Weights of a small GPT-style language model, trained from scratch on English Wikipedia.
Size: 9 layers, 6 heads of 32, MLP 576 ReLU, 3.61M parameters.
Training: a variant of Muon for these matrices, 198M tokens, 6037 steps.
Each number is 128 + 24 x the weight over its row's rms, rounded and kept within 0 to 255. Layers, rows and columns count from 0. Numbers have three digits each. The size before them is the row's rms in percent of the matrix's.

# down: layer 4 MLP down (transposed), 576x192, rms 0.0802, rows 213-229, columns 0-191
# up: layer 4 MLP up, 576x192, rms 0.136, rows 214-229, columns 0-191
down213 096:095079087145138109158170130139179100123104136152127176146174135129119085116140105104140171109127161155124136109140139094161141127124123157117119114130107106155141144137085084149135144118168096118145147145122127130155133141129095142134119115113161130156140097139164151150105106131129101162134121102158142117160140114103103135052118145112104124109160116173180157179074172129109129126122104114107135123084122122074162107114135150115133137123095128186101116106137140112102101121116153132102137112096159129108119143095139148123119106124157124168154170140139110128122093104097140159
up214 096:157103112133115107110163128159129126149098127145089148123076146180134107129167045112085143146123125122141107144108151162134136128111147105136119092129171127089139115115165187125112117139121151086146117162116103162152155115105174092120139112131111151120144123093152119125125112123115182123108108085137108117121149111168127132117115160131152137103145086152157105151141138097124142115104119152177125126145128216134106138082139126122098137166114126092157120100128100142104124135127130161155110129093178122068150132114125140108116148159098121131119112147124115107146119141112133143
down214 097:095116149126171137099151131119117174131141123123126106101167111116118111139112120168122136132142131131147107108118106157127192158167136125101138137100184124158083071149109115111105149177115149131114176133128129143083157131109167135085138101132104122155193095127124124056133153137075149103156141136153132136125137122099140140118150132150099112153120139113117111136149107133103108148087169107112151140128128119124140091171129151118117124128140133096147121108093182081133191123110139107121122147125082149158112124109103110102141100131125116119091109117174127145131164140144121149
up215 096:118118120137182131116162119125145140131150132091132166137164139128126143138095114145126157106111124103107140138107131098138143112117100133126146121097093111104138166132112142122142150143157132158157128149105144107155165115080170099152139108139145152099183132152105126132126153146078125161149157121096158139090169158139091091124117127126125130208105114150140115166138124116159119113102157126145122127138194152095140130104117108101132124054119083123154125166172114137111106109120126109178106137174114139117160092133130131114127129109109128119101149104090130064091143121133117105
down215 093:106121139138116155107132132146147149137074126149115193118147152121091113119094136091156122131156088135117146082123093105108110150155135136112121122151116117154123081130114151163121140133149161084111131135117121089096141139118121146122113156122097103156067160149114118173143116141113085155089123141116146128137053120159117197170137153100144154158148104114125108196103170134139142094150119152159161148155148106115112121118122110114112147134138153140119160077123117145148135127110146095156111109132097114139098129156088121153129129135119132116113140129149078162097126146151114125
up216 105:129123129119125105147123101094146144150173136128117142155152100152095141111139119146141142118137134134100139136128105115074109126127108093118105149134133128092172162159107141087138139120171117111164134167156088103087099107152179131146081110117127118095131162109161142120153116151084124102127089113169152125179118116119119156100107171143190123160125125103128126128137137160156123140102181138157125130108150159115107161085105124171106103135115123133123123156125133143173112112130140126121119181089132121153124133103116120111089182139156099140142130109094149109093131120073150087
down216 104:130121104132110104101071139138101100079108139137171126110125141120130159110153146112135137112157082132139077125106090176133149102139159101124106127121121131135169074091170123130133115114129174132124139121144141141119117115128155149151125119168130102136144122099117086120111149103118112149125147106119130107101107116116110131100109123076138109117098159163115162111155101102166153114120132126141111178105103114165154121141116124127151174137134129114150121124149140137143146169148126105177115137146091195158080123160112167147126077143117161155096115089127115133132126172124127197
up217 102:113112121138174137114104099099119138118099127116102126152101107136085107101113125142140107154140141142134135117160130150099151149110095170163118101141111174115140122143110105134064190128119158198144124104120186140098122123125101098156130085133120148128132119092117118108128099146134145104117115143103069129147133164121136132147168107150143180102116165141099141102130072111171167118104112129109132130142121133138157122104121121107116137150136137134126104119126213115179127139149127116125141142071149142148127142122140114151090127123154118180130108137165160137126138078118120116
down217 102:093147149139110130105094074099104116135110147110078099128146079129132130139129110129141147097125143111145136128107101083118125147131119142123103154143131142141109091121136163134089161135134171145119135157082090109145143145165125072134068130092113143160121165113132128119145125127153117110165163107131130134127117125150159144086144140156126124088131141195134148093130080109134136137141114098096126139086121143118141088157144109166116116139122129154225123150105163127120115133152090136105127150183140119148114126136158162109145115139140176109147165157130121139136118119138142085
up218 103:115109121183137151127132109134101138133127153119126105143101160078132121119184132135151127122155127090112127116125169135104101184131066103125111144100165092097158107104102132129148126125183127155100134148154145087147108111128139148106111106130142141081109165111137135103147137161107120129134107099151129112166118137122140110129127145103127136171117167095118110098121143111098130143185139183187101101130105140141118122147145111147084100152167113115126150113115117148100083160158139118127086117164141145149117131150158108124160097162133129141149076155143097090098141129115160114
down218 104:135158155138119119147128120077107149136109158138112162117096122126157103136193107124151169135135145122152112132091161115134148122109151143140102099142119092140150098096123090124128133058172127099107162121104112056142147120098120124132106161143087166146104115140146153150142079119102115158149158092099112104147125121168144151096156158119099103158165116129211153107147156098151092135104136119104112135167109139134113115076106143101150110114139152126145136142162144103136133094168127127124098109109139115102125105134137155143129128120137127129106153167160113135109151128142137113
up219 099:142164149172157147127149104131102089120135105145127117174126104117144106086124132123112138146141104086118144093131153104107101098093176130142131145142180086102099122136181126110117105131138125117096158090121150139124142114126138091131162119144136130131130122124128095056123103143107178149132120098098099140122109179171124100096131118154133172144131084149136151144129167143153135112133163130127151182123099124127115106122096128144128167168130139083139122089126135117119148087175141110094143108117133163101105155145143116101132127142115097116162105129158197136114107150102112126
down219 092:134140146125144131164156121130132123122127094141122153139079130098130120105118098128130094111130137110138137111124097112183118108103108092172136159122172089145105136098123134140101124137110076158124127145155144115113111171072100088103133115124125133121150136156149127113118126102133084102163144122149150180182109130123137166102131122135161152134100133095182139120167158165168110117159159136087139078074088120131116164154097159113128166130101126163141115077113179124126101167143136165117147109152136125091138168137142122121121152085120144127127137126096130132124092123135112135
up220 100:138076136151117108139178097125135155089124100154157086159093079159127119126155130193119132142116161140114065131162126132117129149092164131133143144162127150092152155154114145139120113086122164125163162136121123144071142127143144125111112121123124167080143140148146103144143116109102128155138137138127134139150126140104121113118126103120174091128116141134118066131134120119163111137139159090134160106143117133122144129115111164095114100168105131098085113113142173104125135121154089075154148124132073151167130141132118145158126113159104119152155099126139120157100139117072122110
down220 094:105138133101132126119115079123173128118137161099085067108158129137118181145135136149097140173082147137064109131120113150151150144149138147140133110100094121145105089143118128098151092084113132148129128158097167088113165103153131084159089129125145102135092116144125085137116170107122161082155186118128142158115163125148088127141149171105169095096113137131154139130148130125133109161143105105105128171161148138116149068133139109112110077116142121142125145119094122138141119134140137141142134148121091122141121143149116108162121119126153148113115136133143122158155169125149108146
up221 100:158106161141118068051121118114121126153105086104126138135151116145159124094118141125141086125113143075104119088149143136119134105135114098181106096157112163151133124100128146106103064120107161148105123138107130116142148153126162117156119102125123144115145143167114157109168098098150156135153123159136087130181099135110128156072168149117137175106119116109094120147123154083118146143156156113107122143133123140163140117135135127125126138147087158120160122117129146134109103153128141127162136106123120110108123132152133133093091078124159122165112153162118150177171114102148143135
down221 092:098120161124127109130144125111110147158098118112110126155164188116103140116123104144083138121160137084143144110122117150168123114141136064130088163137151156135094163094096091142162146146129136114126172087137124142117124137113155141142131102138133118108121162164133176139142153123123104120137109140105125124144112123153137152100138156114129075108156134129159151118124093096162132164155088121145090133135114141136078099170115080065125135101173123138157174106149089124119155127079104143113120154099109142114112128108140100159120157165130137120154131121166081148109165125135134154
up222 100:145117108092152135125109125124101100121143134169091085102149104129087138139117134140083161169074173147131119167122167116087155124143155130117082151130172134121109123092139123135150168108145154127121123112112153119144121129166124111106156127112126116167097149099128111098126131140124176141105159125160146163127108091089148140173123146134077117138106139081139134102150108106093143158161113145155145162145072139174124168092162110106117114125113145125101161155118122124121124116115123089097129152109119137137148125122133154146054106160105135125097104151157114121146085130148139129
down222 099:143092122164124102130096144119181151159156123147152145112167098135146147163133130108115150155126132129124164123090082145116144106146146135112120103112162129118106110117158091104094104111155146115108136125119115125145162134113103133135130148102119152118080100097069135113135167151158149133137201091102118112153122157108082123104120133149110162104195116166128094135116118132176094083161124137090116115148155152141144119098141153101135111129128117148086172104109095125133128142096094131094140149119086136132157144138095135134153126118131139121147165128154107102144168088117118172
up223 103:108179155140112106127142085130106174116091107116096131095121151117146121117146089154131097113122131139136136089118154151111097139135128106141105163148124158114170139086144139106150121123052139149131114122130133153127089122117137154183113137176130138144153142079121133132142121143132138146130109112135076151080107145152137135134174132137149126154163141137123100078143133153142127114121114134144140176124120162118131127103151095108081162152087138074099088119117092125093141125153155136158160121139091104148116149109128136118162122112157115087123113197119128136167110167127095139
down223 099:128108149149144115148083160163097132079125137164192090115112128109112086156114178099167110082106114137142137135136098125136144124081151131139135113141143130144147110155141121119164112159144133113149138138120142100115151147070088140142111129133126144145047144136163155131110080133107127115117100091153147120141119093087139087104122103134103116151154159147149134117113112123136122146139135125150136113089147143119120135108162112135149109101090098122108164173147136116168149138101150143126086165111090163127109175114121143140115122172108179123117119104146149118116145097141165153
up224 095:141124118104140149117073097098092145141136145115113151144113097097143110163129126151192137145152133105142111142143153118094151099109173136171122132142127123115118100105109105101135076151131156127130146107060143099101116083145144132131134085114063143125128171146111081112127156111094133119118134143091153151172125115175118128166107125127118114118118126172148131104155137101151117143098122124178107096123163101099131133127160154122113154161096115149099115125135152096105127122166129140111149137126142112173143099153165125116136150150164105119097130175123127131167165089127152106
down224 094:182093098157142154161133152120098125163086138147135121150102088159166095129130120136103094093135166146137102148105144099130101104164148147104143157125117106139134170126160120119096148120135154165124153153139156087135112107133139126120122138166148129154121136169121103144112086127146098109129127083147122141087126114098121112098112106157112123168159114179071178130145134144144091147111142129073128120111144125161125141080175108185122127107134079134152146111103140105100134094094121147149127118126131118142135180077138129134120115117162099145122132128114119092129138129103157153
up225 099:134108108153131099085090135135158155171120106147128085121141115146150119103071142092137153142157156150129130131137111152087147083157149129147117103121094121070118121159136133146147144138095136148179112183161133109137155127165122113111141122166124129111102123134140146111166098143106122113118079124164079092162157142113138130147093083086146112132160127137118121114163162150161139083128129150149146095135141147115106107151134131158098120133112088095134154134119083143137122119157146106143127089143142121123070194128096129107163114129111108144149151143095109123096139135126093128
down225 096:094158165135161125094151153152103138136114118134133140141129138105070129108128109111112115120152084130155156170110145107094121132108132112147176147129113130135124117125148119124130106095154099088114099177127147158148094093108092136117140086158086159104076105153130144122106100132140168084179115127161121110084091117121119137142092149128147145138115091122161148167139146163123111142132153144123217139089090167153143166139144094109129100129140083128138138160107133147089106145155154133120107156098105132160115099125134148132112117142144124139134126117133105152177132125144149122
up226 102:093122182130103124080147128149122097120105122085146084139145102145083107098141143175160112133131143166144128155121153118138108109121123121156132130153136138107093155167120116098117099087155164148167142163125128100155134144154096109127101137149173119125106115108167118111131123170143125169120115081097122122128086113096132123113117138119110151156107139162131140095136152119102106134142135097120150123127116137133098143122132098090134118153134149162093100164139113124141120162137139128138108140103079080092140154168082138156164116106141148163147202127183116123084154138140136131
down226 093:103096142125171131134159145137118124120147105115120142092150128142120148136113163125098133135149101146158094116097151151152092123135130135133144133157100153107154126134136133098095129112083158153104135100093162131133144098151130147181135140110107074153154131101150143098144189088108108088076130105127119151151141139181107124078150155122084122122111054109159116140131141160151126112159163134102163120112121121103148104151134079078134122120127131140114164150143096135154134116106099114086134169129185122087133157130115130099111111148136112168148106145142133154127136151153146114
up227 100:160109135138156177115141077142124111121120112136124061168090100150112110138135136142110115145115148114075149116142123139103114063132140112155131161139136081150113110111138127138129122097140146102110117142148115139126147115166126154115116133114149138109087130095132117119153138099121162174096116140062112146123138134133145116120095159123103116122142153115079098140180160134139112130112195120134164141169152147098128163179143160092115126167142121137117111095130122192149103143164108138130160118112118143119133128171151100088104089111118117136140126142118141124074156126119166135
down227 104:195138128073153153153110133085103124125098112087132100117120137147129135111145156086132145164106102115168123143149140136133104156140119144132174157122128128118121106122081116156096089167176172122133130135089160148129116153170130110143066137134123158075133128106132064185118117114121136156145108079187153162108149153133133155142132112107151127083129154131098075126136160120125124121122130139111111101148138138160126109130145122168139143105141107141120149104114168153127092152138124111144106103146119162129113121121110116117126098091119135082123128148137129142094113148133081118
up228 103:105122098137145091119103096141117157106088124118121140113098118146137144127206145132130153105115129116154127096149083097131110119158133107128142119130150143112163093117122137132116127107140163096141135112120130140122134160149134158154155134142154167145190147135091117145129059141135176132145139127141124111105106075189156131157090082112152143152130082100129127110120100160137121082121140145120136149091111141146129092133126099184087114091148120122112136168078125094147112142105132160142118141123108132146160156108121153135134083106166157110099089106132158108157144117128109138
down228 108:127144139150125105153126137153123093140154150136083176169121133178122092123128115139104110106101103150094141185169126136120106090134117121124145146091136104152105156136116114127123110095112151109130129122135188143082156134127158172129148137109154133145135130115143151168150092103175120114132157128157148137148134069110117099151102170155127115073133139149126122101109107106103110156152147084114091122103195140132140102138090073173116107127100126100156148155146147136131144107154121144087143121136115143145124121102146116118168114114104161095109075134136123127134138087154125119
up229 099:167112155116151114134185118130160138152133182141094105123125108130149092125152140109155141132105138100097066137126146150114158124084119171116151173145160140139110094138132114100098116138109137089098123123134127094116134156150121113107121074155173142113121126176090112114119116132132124142143115109154121057107138155102163145112146123124171172099125122101094099152146097127103129151110110146067122166136125121117129177158125108088127122128130096118145137136150132154097148125144103116135089161112115156146136126100155102116176106117132118124135094110163110126150161145168108163
down229 097:107178171130137158123117135124093131150121121139142103105131131132148134131164166167090160112069113118153134129167117181130121119093141106153141168137127118121176128112135119153114120111122117107142124119141137127110146130117125113141108139102090123142197084104144177130102080118098121139117159166144149122137127130139106117113130146153106103126119175122113165163107074113124139147136102177151123147113110147153128101138161141153148129121157086154067113062116121106097143132093128116145155148126131170112105104122081136135137129114102086105113123099104116180146104130089155138